python train.py --hidden_size=512 --head_dim=64 --hidden_act="swiglu" --norm="rmsnorm" --positions="rope" --qk_norm=false --tie_word_embeddings=false --init_std_up=0.0267 --optimizer="adamw" --beta2=0.98 --weight_decay=0.27 --warmup_steps=361 --final_lr_fraction=0.1 --batch_tokens=65536
Each number is 128 + 32 x the weight over the matrix's rms, rounded and kept within 0 to 255. Layers, rows and columns count from 0.

# layer 12 attention key, 512x512, rms 0.0357, rows 267-293, columns 0-255
[[122  95  98 142 140 111 137  78 150  90 177 116 150 122 115 143 165 157 146  89 139 134 108  77  73 126 132 160 113 128 131 120 138  31 115  98 145  95 109 118 109 151 147 158 169 133 118 148 160 129 113 125 170 206  56  86  93 185 136 135  72 116 128 105  97 169 105 110 122 106 151 125 115 140 111  85  98 125 177 132 147 167 127 113 110 152 106 147 115 101 124 161 145 134 121 135 131 143 123 146  58 136 136 160  99 129 100 166  74  88 118 102  41 125  72  77 111  49 151 116  80 154  96 168 164 169 173 133 107 151  93 141  96 146 120 133  76 110 162  90  82 148 119 119  90 126 148 152 145 138  93  72 174 130 171 188 196  97  76 160 128  98 128  58 100  93 115 176  88 136 164 121 148 122 103 112  99 145  97 158 191  50 109 151 103  88 183 123 134  84  63 155 120 159 155  80 196 153 146 153  87  98 128 115 137 131 149 115 127 133 152 141 107  85 136  74  92 160 170 154 123 127 162  98 141 124 128 150  91 158 180 103 127 114 136  95 209  95 191 127 117 145 146 129 111 170  85 155 168 132 181 121 122 119 126  63]
 [149 137 119  88 171 104 204 104 143 110  89 109 124 114 155 141 114 118 130 144  71 109  95 148  71 126 120 113 148 138 147 114 141 183 134 164 126 160 139  77  94 150 107  94 174 148 100 163 125 137  70 164 134 114 126  83 179 120 167 115 118 165 156 160  92 125 178 125 120 106 133 134 141 127 124 161 110 137 113 124 106 181 118 137 142 157 123  99  94 113 144  53 126 125 163 101 117  93 137 170 135 133 124 116 152 123 163 142 105 148 177 144 146 109 126 180  77 133  91 117 131 146 120 133  89  84 148 127 145 103  86 143  98 139 143 124 131 123 122 100 168  65 110 108  69 109 109 110 135 115 135 160 102 109 141 146 114  74 145 116 139 154 133 129 168 176 118 116 134 111 108 126 116 117 132  70 126 149 122 159 123 146  85  74  75 161 156 114 135 121 126 143 143 113 160 168 145 168 132 187 126  88 139 130 138  93 133 157 166 156 110  96 145 148 123 172  99 171 144 170 114 103 138 145 111 130 145 123 164  95  65 125 119 148 151 144  87 102 154 111 112 169 137  92 169 153 114 112  99 169  99 107  85 139 138  75]
 [128 130 141 104 155  97 100 123 119 126 120 111 169 106 159 107 153 115 164 125 153 110 129  71 145 156  96 113 149 127 119 131  90  88  89 170 119  95 169 108 176 122 181 113  72  95 180 130 106 107 134 113 170 173 138 125 175 172 116 132 127 117 116 133  85 151 112 108 136 133 162 122 126 150 151 122 128 122 132 118 137 140 175 102 116 123 129 109 106 142 116 136 157 181 122 131 147 151  85 133 135 150 139 148 107 153 129 135 145 141  91 146  92 192 163 142 156 125 169 174 131 130 131 126 104 130 134 103 128 141 128 105 139 145 106 112 135 191 133 161 143 156 172 140 115 149 103 136 140 132 121 100 131 116 146 123 133 109 118  81 147 155 115 136 139  98 128 153 137  79 118 133 154 129 156 158 113 128 167 140 131 155 108 152 191 113 138 177 103 145 138 148  47 130 154  76 116 146 141 137  95 132 102 151 139 131 132 110  96 114 102 161 158 117 178 111  92 149 130  93 109 152 132 125 149 138 147 123 120 147 137 147 152 131 120 179 105 134  99 150 128 116 122 135  98 138 141 135 158 128 127 126 114 123 157 112]
 [107 178 138 101  97 106 182 113 114 119 138 125 188 133 135 113 144  53 126 147 155 154 134  61 133 178  73 121 196  95 146 148  92  73 125 151 100 113 176  76 156 139 142 180  43 101 200 193 135 128 149 107 156 133 199  88 138 118 102 142  96 144 194 141 157 150 105 158 122 132 149 159 123 198 141 143 113 125 169 130  75 135 121  99 122 121 121 134 103 138 168 126 134 153 128 119 128 144  99 117 112 134 141 165  86  85 123 153 160  99  73 178  94 151 125 135 142 113 107 192 123 166 159 173 155  85 130  91 136 136 129 145 126 107 135 127 134 167 117 153 113 102 129 184 127 112  81 117 142 111 158 154 134 144 145 175 155  76 123 125 142 140 125 137 118  92 140 127 172 118 124  93 118 142 192 172 106 131 131 139 158 136 136 125 196 122 118 128 166 166 114 124  47  98 159  25 119 169 145 120 139 134 121 200 128  88 133  99  98 107 126 179 142  92 108 142 186 179 134 115  91 168 141  92 155 151 168  94  83 158  93 147 106 167 116 138 135 121  84 126 129 137 111 125 104 104 128 175 171 128 118 162  84  97 163 177]
 [110 118 144 136 117 111 142 159 130 218 100 166  85  94 112 152 199 156 153 147 117 133 115  85 126 113  93 111 165  61 118 148 137 100 139 147 116 158 104 110 201  89 163 142 107 114  83 171 108 120 131 173 103 160 171 133  77 136  70  96 172 153 127 166 120 156 138 128 156 128 119 168 115 118 122 114 137 154 139 204 141 157  90 149 152 166 161 104 116 133 118 122 130 119  93 133 125 180 135 159 173 146  95 103 124 170 142  96 165 127 132 129 146  73 139 142  93 138 110 101 124 133 147  78 133 114 111 148 156 129 185 103 128 122 132  99  94 125 112 102  99  98 118 160  93 133 101  90  92 120 125  97 102 110 140 160 131 130 188 152  63 109 187 140 140 163 122 185 127 157 151 179 165 145 171 113 160  91 155  98 131 164 153 141  90 118 116 117 100 220 126 122 170  63  85 117  92 156 200 141 112 186 126 109 109 117 104 106 147 123 114 100 133 106 136 133 138  97 156 125  81 137 133 147 131 118 150 107 140 113 107 115  95 125  95 139  98 130 118 160 151 118 142  98 136 125 114 106 102 155 106 106 152  87 140 172]
 [106  30 150 121 117 140 100 137 104 120 153 100  96 169 159 190 150 132 100 100 122 159  92 100 172 119 143 124  88 135 158  95 169 131 141  93 188  75  54 187 137 122  70 121 163 138 124  74 126 145 108 107  47  70  94  99  82  72 192  99 103 145  74 118 133 121 168 132  60 135 153 112 153  18 129 138 131 110  82 110 140 148 101 171 161 142 162 126 131 122 135 120 107  66 144 158 125  61 133 134 152 158 108 147 204 132  94 151 115 172 162  84 127  50 130  84  78 102 101  84 132 103 189 103 157 196  89 154 127 131 165 147 158 213 155 122  85 140 142  94 131 188 142 177 168 203 186 108 140 145 185 154  67 152  83 142 117 171 136 155  60  67 108  81 167 131  75 116  93 148 117 134  86 142  17  95 110 127  65 112  82  90 142 116  60 171 189  99 155  44  94 140 164  96  79 154 113 157 113 146 183 128  55  99 178 124  89 182 172 107 176  63 100 132 136 140  99 124  58 154 165 107  65 179 128 130  56 201 170 151 153  99 168 105 136 145 165 133 166  98 194 138 124 146 123 116 152 118 140 149 147 130 135 118  24  89]
 [145 186 136 168 152 122  98  98 107 116 160  95 149  89 125 127 174  66 158 116 129  85  74 121  84 134 125 126 123 110 181  95 116 136 125 157  90 104 191 144 130 110 177 114 151  97  89  88 139 142 120 126 151  55 189 127 109 121 164 163  75 154 120  81 150 128 165  82 151 127  73 116  80 128 109 152 100 106 151 112 126  87 163 102  83 163 124 105 117 155  99 156 133 132 104  77 145  93 119 116 114 123 100 140 102 146 115 100  64  88  93 136 137 157 141  93 106 145 145 173 121 127  85 160 165 133 200 138  85 151 162  57 176 130 146 149 117 157 138 111 117 161 128 138  91 122 119 134  90 146 132 146 147 122 120  94 112  83  72  76 192 149  99 111 119  66 117 156 108  66  84 131 166 159  92 130 141 153 158 192 107 144 160 103 182 177  84  94 146  98 119 139 137 116 188 124 119 132 104 133 209  91  85 104 112 152 150 105 129 111 153 122 117 147 135 148 127 107  72 159 127 152  84 109  79 147 119 122 182 194  94 114 124 141  78 117 128 144  76 130 113 106 133 166 117 145 139  92 175 162  45 139 136 136 107 160]
 [121 175  97 116 136 189 145 127  87  82 107  73 195 151 137  91 151 104 119 118  41 125 155 124 113 115 132 185 179 168 128 151  86  99  76 132 155 137 182  78  94  97 159 138 121 111 197 150 123 118 130 117 180 190 121 132 183 172 120 116  92 117 129 151 107 172  44 134 176 144 121 124 103 198 107 157 156  92 209 118 125 118 122 147 106  72 173 163 103 121  96  90 198 197  69 123 112  59  68 143 118 119 105 179 103 113 172 138 124 125  97 184 121 182 122 107 181  88 142 178 131 169  84 170  72 158 156  85 164 130  79  92  88 112 140 123 128 159 160 146 127  83  92  79 111  77 148 205 140 117 122 112 106 149  89 172 212 129 135 159 128 151 153 164 118 107 121  99 157 115 134 142 135 146 195 186 129 150 115 149 125 151  89 149 176  70 125 162 194 147 109 127 102 129 153 101 168 120 155 100  45 131 148 152 100  90 169  86 134 165  97 165 166 104  63  86 123 186 145 129  46 122 229 122 185 177 183  96 104 106  67 189 114 191 108 157 113 107 105 140 103 154 116 145 106 137  96 159 132 141 114 126 130 123 198 122]
 [152  96 151 125 122 135 129 131 130 126 145 167 118 141 143 141 111 160  89 113 112 150 127 114 118 108 146 114 109 104 163 113 136 139  95 117 110 140  86 124 132 136 121 119 166 139 126 104  96 118 146 134  97 124 130 101 142 127 177 113 133 132 120 146 132 130 119 144 152 111  86 102 142  98 113 138 137 129 110 121 126 130 116 148 134 155 148 150 155 118 120 115 105 117 123 153 105 153 166 109 135 104  98 135 146 138 114 112 159 157 155  90  95  84 111 126 120 134 128  92 132 117 136 101 115 115 108 126 103 129 162 134 135 138 159  94 131 121 119  93 134 150 102 122 151 121 152 118  78 123 111 114 122 108 119 120  99 134 139 140 111 135 137 104 129 147 129 148  84 151 114 147 120 147  93  99 123 151  96 130 121 128 116 107  54 129 123 102 148 133 175 130 167 145  89 157 137 139 112 146 151 168 118 161 107 142 131 138 142 108 138 118 107 116 135 147 141 106 137 125 123 114  98 161  74  84  74 150 109  95 153  96 127 130 137 129 164 120 161 145 158 107 155 108 116 123 125 139 129 144 119  93 144 102  78 113]
 [121  99 164 137 154 117  97 111 156 156 126 140 134 117 112  83 120 128 193 142 123  90  85 153 143 106 164 169 104 170  98 136 159 152 106 121 134  84 128 145 132 114 192  64 121  95 159  78 112  97 114 168 142 155 100 188 115 163 156  89 100 108  94 134 156 135  91 128 155 160 120 153 111  83  30  82 138 157  97  45 150 125 114 100 176  90 157 155 154 139  40 114 156 150 152 101 116 124 148 137 146 150 120 150 133 152 106 123 100 154 102  94  62 132  71  93 132 183  90 121 129 128 157 182 152 150 133 129  98 132 145 119 116 171 110  99  75 156 170  93 144 175 184 131 165 108 163 171 138 126 135 158  77  76 137 137 142 159 119 143 125 143 111 101  99 176 156 108 129 133 105 142 135 102 158 135 151 111 145 174  70 157  91  56 120 103 119 156 127 117 104 158 139 148 140 159 147 154 145 117  99 117 140 120 102 179 147 115 151 127 122  91 127 118 112 106 103 112  96 147 160 125 130 171 120 157 139 170 114 127 195 115 181  99 129 129 127 171 128 165 126 121 124 147 112 200 177 109 144 171 124 127 119 211  84 134]
 [140 132  86  94 106 142 110 100 110 134 129 182 106 151 120 167 110 127 147 136  96 135  77 170 112 126 142 129 125 112 147 152 123 169 143 118 125 131 137  77 121 164 130 165 131 158 146  99 111 139 148 146 143 105 140 141 133 123 164 147 141 153 160 153 143  91 113 105 141 150 145 107 157 115 127  64 160  96 159 110 122 135  71 147  96 139 129  93 162 139  80 109 112 140 108 106 105 104 131 139 155 174 153  91 139 128  91 109 123 129 108 138 118 140 122 152 138 155 124 118 132 148 136 132 115 110  64 110 167 105 115 153 153 100  96  79 118 118 103 105 115  81 122 136 135 100 147  98  94 120 112 131 153  81 125 135 103 167 130 137 109 122 133  96 148 174 113 124 127 104 107 108 144 133 134 114 135 137 140 160 105 148 116 147  98 121 142 137 145 142 123 125 144 144  46 131 128 105 170 139 129 147 115 112  88 116 125 168 130  81  97 125 117  98 112 148 133 142 109 134 139  69  95 170 137 160 139 108 146 136 132  74  67 103 185 129 135 159 110 127 165 124 135  90 163 144 120 132  88 105 123 121 127 138 102 116]
 [ 91 167 122 120 177 150 136 177 149  85 120 149 124 140 135  82 147 105  77 117 143 133 122 116  80 184  92 132 123 135 141 180 115 122 128 114 147 152 186  85 107  87 122 123  75  68 172 125 159 172 152  98 161 172 103 141 175 118 123 114 165 139 156  96  68 127 123 109 206 136  86  99 127 180 165 124 179 117 120 161 130  83 114 132 154 115  96  93 112 117 107 134 115 204 103 125 129 164  75  93 178 131 111 192 136 187 161  75 119 149  99 117 110 164 127 125  86  89 149  84 141 123 147 143 123 134 139 153 149 170 168 118 110 104 134 131 138  71 126 180 103  91  81 124 133 125 171 111 139  85 130  61 127 120 116 122 127  92 123 130 125 155  84  86  99  79 146 130 156 114 143 179 135 106 142 131  91  99 147 171 148 102 114 131 110 115 111 183  78 173 120 131  47 175  90 115 151  94 113  78 119  78 181  99 169 143 168  46 136 130 149 130 146 113 144  90 150 157 153 119 138 197 142 140 156 179 190 128 119 141 134 145 122 142 103  54 139  96 104  78 100 182 136  95 120 111 126 110 113 144 127 114 110  90 165 113]
 [114  69 197  99 146 101 132 107 135 111 163 144 102  90 136  88 110  98 101 111 104 174 165 123 157 181 103 189 135 104 157 141 124 128 157 179 154 109 157 155 137 151 130  87  27 158 139 162 124 123 136  99 200 107 135 148 147  36 141 130 133 177 128 131 184 101 155 122  75 165 122 132 111 126  96 120 204 157  63 148 104 146 172 132 187  95 140 129  88 136 149 113 118 125 177 140 109 167 125 119 108 154 142 117  68 127  93 108 101 136 127 135 118  98 109  66 108  96 119  90  25 133 132 133 121 175 170  80 114 162  49 137 103 108 103 153 155 185 121 194 147 163  86 109 114 142 118 101  87  82 185 175  72 130 114 122 118  97 179 114 159  95 128 117 113  94 157  96 126 115 109 111  75 121 143 119 159 106 108 123 136 176 135 153 103 138 141 145  87 143 161 115  78 137 146 139  86 131 135  89 131 146 122 119 123 114 123 152 111 143 135 184 135 121 109 189 140 169 105 107 157 109 145 106 156 129 192 106 146 102 117 120 117 176 156 118 136 139 118 103 122 127  96 111 162  57 138 112 127  98 143 149 104 144 108 145]
 [ 76 110 148 143  91  94 105  81 124 122 186 203 124 159 156 122  82 106 102 164 121  98 161  78 153 116 135  82 132 172 186 125 118 139  99 205 130 145  88 141 110 202 149  87 108  92 129 141 133 155 139  93 109 111 167 115 109  66 130 178  88 113 126 126 113 112 104  97 112 130 137 129 123 165 122 130 190 139 158  96 145 130 130 108 120 119 113 128 121 128 182 146 128 140 122  71 140 153  96 140 160 125 149 146 133 150  96 201 131  95 132 125 140 175 133 174 101 106 151 133 172  61  92 131 107  67 131 114 146 123 106  78 113 191 207 156 166 141  65  75 205 106 169 140 129 184 111 134  92 101 135 131 138 152 178 150 137 141 194 143 185 124  83 167 113 115 158 173 172 171  89  74 164 124 114 182 127 114 181 126 126 181  96  99 130  92  88 176 149 137 178 120 127 127 158 131  68 125 146 142 133 148 208 131 118 160 111 109 118 101 176 195  87 113 132 119 105  77 114 130 153 122 155 105 129 124 125 116 108 133  99 124 169 124  46 108  94  91 126 145 132  89 145 133 138 160 154 105  71 101 131 164  79 167 111 182]
 [122 165 110 134 111 164 166  90  85 133  98 125 143 120 157 105 125 118 104 153 115 124 143 130 137 156 119 124 133 101 185 139  93 110  63 146 112 142 143 110 195 117 102 156 107 133 144 192 164 159 138 165 151 137  96 153 113 142 130  79 129 156 110 114 104 158 109 119 169 161 112 103 113 127 171 143 119 100 156 121 134 135 148 151  71 152 158 118  92 155 153  94 160 197 113 123 115 123 114 109 128 145 111 138 157  63 142 121  99 171 105  94  80 156 154 149 137 176  91 119  91 142 169 133 131  80 183 119 167 156 121  93 134 150 147 124 153 143 183 120 157 157 142 173 110 178 132 174  99 149 140 143 157 117 130 154 126 125 149 117 196 156 162 108 153 138  96  97 120  86  93  59 155 119 131 148  90 119 202 192  70  76 125 136 117  74 174  72 131  68 152 157  99 102 141 140 154 154 143 117 154  97 124 170  99  74 139 136 137 162 154 166  92 157 137 101 131 133 113 130 113 134 131  99 162 127 134 129 121 164  75 125 136 155 106 179 107  67  76 208  87 113 122 187 129 123 137 168 125 117 141 173 105 132  78 124]
 [155 165 142 137 107  50  87 128 106  85 130  90  89 160 106 119 174 158 113 119  56 149 127 112 126  34 112 154 125  72  24  90 109 136 124 133 174 101  80  96 155 131 103 182 146 156 174 167 134  87 145 169 111 106  81  80 116 139 145 158 195  77 177  61 101 198 159 148 135 130 160 152 143  99 140 158 108  94 131  94 105 163 142 170 171 100 144 132 112 133 130 135 113 122 123 160 104 135 187  89 153 170 102  56 161 138  97 123 168 123 191 175  66 116 122 145 140  99 103 147  73 141 157 120 104 114 159  73 149 134 155 106 106 190 134 159  70 137 175  54 106 117 155 134  95 105  98 182 185 199 109 137 111 191 144  66 123 107  74 152  83 180 121  79 147 138  69 124 179  98 140 147  86 155  95 121 110 154  71  91 106 155 125 122 142 169 139  73 191 109 111 179 177 130 111 152 149 137 143 144  96  91 147  99 191 109 145 137 133 140 114 108 156 202 188 135 132 129 138 182 113 119 142 169 127  95 159  95  99 113 129 120 106 137 149 135 168 129 153 117 200  95 137 107 135 123 141  54 109  98 100 154 123  80 118 155]
 [150  84 121  74  61  66 135 169 125 130 115 108 127 163 124 165 128 145  81 146 175 126 146 110 150 147 154 178  74 194 133 110 117 188 107 171 103 114 153 170 129  95 150 132 152 122 173 112 145 138 118  82 131 160  42 152 142 113 122 126  92  96 168 126  72 151 148 153  73 135 168 186 133 165 148 155 132 138 162 102 120  79 172 124 130  95 108 123 141 123 192 123 164 117 151 171 135 147  89 112 112 102 120 143 130 108 148 153 110 182  89 107  99 146  94 150 119 129 162 139 105 115 103 110 194 111 106 129 142 114 111 116 101 180  77 131 189 147 134 144 105 157 107 130 137 136 177 123 176 106 108 140 144 132 135 109 139  94 161 135 183  59 104 108  99 115  96 124 142 168 136 138  34  99 178  99 136 175  73 115 102  79 143 128 142  79 140 117 170 107 127 104  65 146 152 138 162  90 118 110 159 118 114 132 188  70 124 124 112 113 121 193 185 159 160 161  81 163 138 106  92 126 137 101 228 186 130  92 111 101 142 202 111  58 144  97 141  95 112 104 154 150 161  84 128  77 115 103 141 127 119 126 135 110 117  96]
 [162  82 122 132 130 128 103 127 181 145 153  97  78 198 134 170 139 145  93 124  96 208 135 117 115 116  89 179  75 201 162 124 166 203 171 174  87 145 118 145  76 119  67  44 119 105 163  83 148 178 150 101 149  85 142 140 162  69 163 137 103 156  49 133 133 145 139 124  91 150 143 122 154 115 105 170 116 100 143 139 104 102 125 142 165 120 158 100 200 117 167 136 131  59 110 109 165 106 123 217 136 124 130  99 119 133 101 132  82 118 134  87 135 113 146 141 183  59 102 111 112 119 139 142  97 150 132 155  85 150 142  88 144 164 127 145 101 102  68 107 221 163 167  44 162  89 116 114 138 128 122 160  84 162 122 121 109 154 118 135 149 142 110 113  88 149 139 179 111 161 125 132 118 110 114 141 131 127 118 122 143 114 158  76 154 154  58 156 123 113  45 105 162 146 118 169  99 126  96  83 151 155 150  30 155 162 115 168 140  70 153 116  90 139 138 205 140 128 141 141 116 100 174 131  81 141 116 179 183 111 133 122 126 108  93 120 124 159 153  90 196 134 103 119 135 180 132 109 106 167 175  60 158 144 161 149]
 [102 151 146 116 109 175 137 144 145 161 122  99 135 205 109 114 107 113  66 163 130 160  89 111  58 120 129 161 166 132 125 159 115 116 122 178 137 139 144 132 117 100 147 115 155 100 168 112 113 100 119 109  67 140 173 126 181 132 122 143  80 100  61 117 147 146 102 168 172 130 157 150 120 111 169 165 129 106 175 101  89 108  60 108 144  94 122 108 121 198 186 117 134  95  88 106 109  77 125 145 160 114 112 142 125 131 134 108 149  97 134 116 113 152 116  90 106 125 107 172  65 124 132 124 100 176 145 108 122 165 147  77 163 184 144 150  92 159 153 133 145 134 115 146 119 152 142 138 102 108 144 119  98 204  98 120 164  89  68 148  93 134 118 108  83 149 130 181 125 104 148 155 166 123 123 157 127 175 119 133 160 123 118 140 185 112 121  73 174  81  88 115 146  96 143  91 160 125 163 145  81  83 124  82 151 107 124 135 183 183 169 144 141  84 104  93  99 170 109 132 146 128 111 160 146  86 139 162 149  87  79 157 139 156 137  74 120 118 156 108 110 135 178 125 136 153 204  86 158 127 136 152 144 112  98  58]
 [157 131 143 139 120 104 124 144 120  88 154 102 145 150 144 118 175 175 165 134 150 130 135 116 126 131 134 182 149 117 109  62 119 191 175  95  69 129 121 164 103 114 109  72  86 141 127 142 101  84 119 144  43  88 109  82 162 106 107 123 119 113 131  90 121 145 147 131  78 122 133 126 170 167 131 121 122 207 103 153 139 164 160 162 150 114 134 151  97 126 156 121 129  80 126 169 130 174 186 149  86 172 148 143 114 145 146 132 110 118 199 167 135  76 155  75 150  90 138 106 128  93 123  96 136 166 127 142  80 111  83  94 129 117  73 145 156 103 162 120 119 180 134 215 160 167  82 140 167 141 168 189  80 141 108  64  99 159 156 147 132  81 161  98 181 103 160  78 132 144 140 146 127 140 116  65 143  78 121  80 161 128 127 145 126 107  99 136 162 116 157 118 137 145 172  93  96 145 106 146  79 141  70  80  97  99  43  99 107 113 210 104 189 157 109 134 106  97 152  62 111 130 124 123 151 133 168 113 164 114 137 125 106 128 101 203 114 148 145 125 131 165  64 153 182 153 107  97 180 125 158  95 132 104 113 107]
 [150 127 131 144 118  90 100  85  66  74  80 125 150 141 105 145  90 142 109 137  79 178 105  58 118 171  71 128  94 112 115 106 162 117  91 138 159  91 135 141 161  82 115 109 165  86 124 103 105 165 114  92  92  83  89 137  78 109 178 116 119 164 129  91 128 172 159 158 147 226 150 137 155 144 125  82 145 107 105  78 146 109 124 148 129 109 132 121  89  65 146 102 156 106 115 131 111 121 123 197 128 152 112 103 152 173 136 144  92 117 195 100 117 161 196 110 150 119 143 135 139 190 142 147 124 113 108  80 107 139 166  47 138 172 111 163 176 153 134 114 135 153 169 104 171 166 182 181 116 114  97 154  98 184 104  75 110 143 103 152 114 109  57  96 127 170 150 141 150 107  93 162 109 115 107 133 102 130 179 117 113 172 123 139 126 110  78 151 117 149 144  73 118 138 131 165 121  97 149 190 137 114 131  90 186  61 110 130 116 170 145 138  95  99 170 108 100 166  84 150 180 132  95 174 105 108 143 121 134  91 120 125 153 139 109 180 102 161 133 151 172  93  96 150 132 160  93 127 129  71  87  93 132  94 135 152]
 [ 99 153 151  82 133 156 136 154 156 168 145 164 100  87  82 179  75 133 129 104 100 128 130  87 129 149 132  98 113  85 110 127 150 148 129 113 123 116 114 128  93  87 131 137 132  95 151 104 155 105 120 127 144 103 161  87 131 120 150 123 103 153 144  85 111 166 116  91 106 125 152 162 127 131 109 109 143 123 143 115 108 167 123 135 153 146 138 125 111  95  98 126 154 116 113 103 117 167 134 128 179 131 153 131 140 122 164 102  99 154 119 124 163 117 102 106 135 138 131 139 196 132 112 128 134 122 130 120 195  90 112 182  95 153 170 112 155 129  84 115 105 116 159 135  94 109 108 141 152 113 130 144 130 135 117 159 184 136 122 106 136 121 125 107 132 135 126 157 115 125  79 144 145 123 153 120 157 103 145 107 183  66 124 136 144 120 155 126 114 106 108 101 143 116 139 121 152  85  96 161 107  91 120 110 111 139 111 109  66 139 108  92 143 106 111 120 134 157 128  98 152 113 165 101 125  69 144 121 159 132 141 114 153 160 126  93 142 110 115 152 102 135 102 175 139 169  89 158  99  81 112  99 132 123 147 100]
 [142 139 150 133 172  92 103 109 143  80 108 113 130 153 152  76 164 113 115  86 136 135  69 131 113 130 139  82 145 153 111  98 144  85 126 149 144 125 137 126  98 147 104  88 131 113 122 162 100 141 137 133 159 120 132 168 133 137 121 136 159 148 131 126 138 110 116 117 123 137 128 113 119 109 163 149 112 162 127 124  81 102 156 123 174 137 115 132 105 179 157 113 163 121 137 130 100 104 147 148 111  93 108 130 114 140 113  95 150  97  94 141 102 134 129 144 102 120 131 134 136 158 130 105 144  88 124  96  54 122 128 125 109  80  82 136 160 130 143 131 129 108 126 151  92 106 137 119 104 119 144 144 107 147 131  75 138 117  92 149 118 151 175 159 173 106 128 161 125 171 130 122 100 130 126 135 132 143 158 170 106 147 174 153 139  86  82 174 189 141 150  93 119 133 101 119 136 115 143  98  71 156 144 127 115 118 116 120 163 105 125 126 170 113 140 154 165 132 188 118  94 118 149 167 147 169 133  78  90 128 161 126 141 129 103 156 131 133 110 108 142 158 170 156 163 111 135 139 145  71 122 107 131 117 114  73]
 [151 106 139 109 144  83  62  90 119 179 131  73 106 125 157 147 121 129 132  94 119 145 109 152 165 126 159 102 116 133 176 120 104  54 146 135 122 125 129 112 124  90 150  92 129 103 141 112 101 125 131 130 100 164  95 132  92 168  99 125 115 125 161 115 178 105 137 170 140 147 178 154 120 119 128 101 154 145 136  79  82  86 158 137 129 135 159  94  46 118 190 143 127  90 111 119 140 132 142 131 177 120 150 116 160 125 133 127 105 128 143 136 158 142 133 164 148 156 132 110 117 129 147 134 143  94 123 140  86 112 128 201  95 111 152 120 160 141  81 134 100 199 120 178  73 135 103 132  64 118 158 144 131 188 151 101 178  89  74 154 133 142 158 180 142 101 110 163 145 153 103 164  93  97  90 166 103 129 157 118 148 110 182 174 118  65 123 167 148 142 171  98  99  79 122 144 121 131 164 104 121 154 124 136 109 158 129 134  87 120 121 146 175 104 123 127 153 105 139 104 108 138 118 116 134 160 103 111 125  85 137 165 132  92 115 135 137 110 137 146 145  87 121 130 127 146 128 153 184  98 125 105  97 127  79 152]
 [110 119 153 158  95  82 115 110 113 101 107 138 171 132 125 165 138 143 149 133 100 124 124 106 144  82 132 124 139  94 123 132 105 122 119 134 120 128  97 112 151 110 162 109 146 147 123 106 138 125 135 143 117 161 139 137 146 142 170 128 121  83  84  75 166 122 133 121 161 139 101 119  89  84 103 152 106 169 108  87 121 143 128 120 112  95 128 147 129 127 142 124 113  75 119  97 145 128 125 168 115 161 116 147 152 149 139 148 109 109 148 124 146 102 124 110 157 103 130 115 106  96 109 168 126 120 121 169 138 176 100 154 142 139 171 145 114  90 118 146 149 149 124 135 138 142 115 139 135 134 156 151 166  94 163 134 149 125  92  85 117 107 134  89 110 128 148  95 138 111 111 101 142 113 112 135 182 124  94 206 148 151 109 128 113 148 187 101 142 128  61 165 135  91 131 150 141 109 133 158 138 147 111  66 107 136 125 104 130 173 148 165  93 138 133  95 157 153  72 131 131 159  77  85  98 127 129 164 160 145  92 144 120 152 128  82  88  69 121 134 105 134 128 156 140 142 136 125  87 130 114 119 114 152  88 137]
 [130 157 112 164 127 171 109 109 149 121 159  98 145  88 113  99 101 150 135 107 164 152 138 114 104 143  67 101  97 166 205 165 127 124 130 156 160 118 181  98 158 156 108  99 151 148  97 123  97 170 105 116 179 104 141 149 108 131 118 144 160 176 140 143 127  81 101 127  92 127 191 130 130 162 176 124 167  82 143 106 120 144 127 142 139 164 119  95  81 159 130 147 101 169 124 151 134 123  90  96 116 109 147 101  87 105 146 114 128 143 131 124 118  94 129 143  97 159 118 133 101 149 165 168 160 156  91  99 124 169 138 121 137 161 126 118 129 123 114 146  96 161 130 100 131 122 165  92  94 115 116 115 131 178 160 146 136 145 169 150 144  65 147 174 125 140  56 167  92  74 129 131 120  85 128 161  97 128 121  89 126 147 114 142 112 144  75 104 130 128 140 139 105 150 116 134 159 160 141  93 144 119 110 139 173 150 130 142 154 123 125  88 119 103 112 163 172 154 164 134 143  96 117 102 111 134  76  99 109 148 150 122 138 143 139  85 154 190 101  88 152 175 163 158  93 137 159 162 180 140 119 141 154 124  61 155]
 [118 127 123 148  91 127  86 139 137 138 136 142  84  98  80 150  99 134 131 131 110 127 116 134 154 136 151 115 124 100 105  82 158 137 102 151 143 159 117 128 123  65 121 106 154 132 112 131 135 130 139 146 116  78 165  92 106  92 204 142 147  82 149 135 167 116 107 135 119 123  91 179 113  97  91 151 113 154 106 123 102 130  95 179 126  82 121 140 177 146  79  97 155  63 136  76 132 153 109 134 136 129 175 156 158 147 166 158 137 165 166  74 150 151 163 133 157 126 126 110 100 107  96 165 131 140 152 132  99 135  91 124 127  90 157 130 137 138  86 132 153 144 149 127 135 105 112  90 148 107 149 120 113  88  91 137 123 132 123 112 110 143 115 124 148 156 147 124 136 133 121 125 116 142 104 106 181  98 132 160 145 140 158 104 116 163 157 130 142 107 147 137 117 105 184 153 181  70 114 153 148 142 145  88  96 127 144 139 162 100 137 128  82 139  86 134  90 136  65 140 145 139 126 130 118  88 180 137 137 122  76 169 119 151 138  86 139  72 137 125  97 122 145 156 162 134 153 120 109 145 157 112 127 148 145 126]]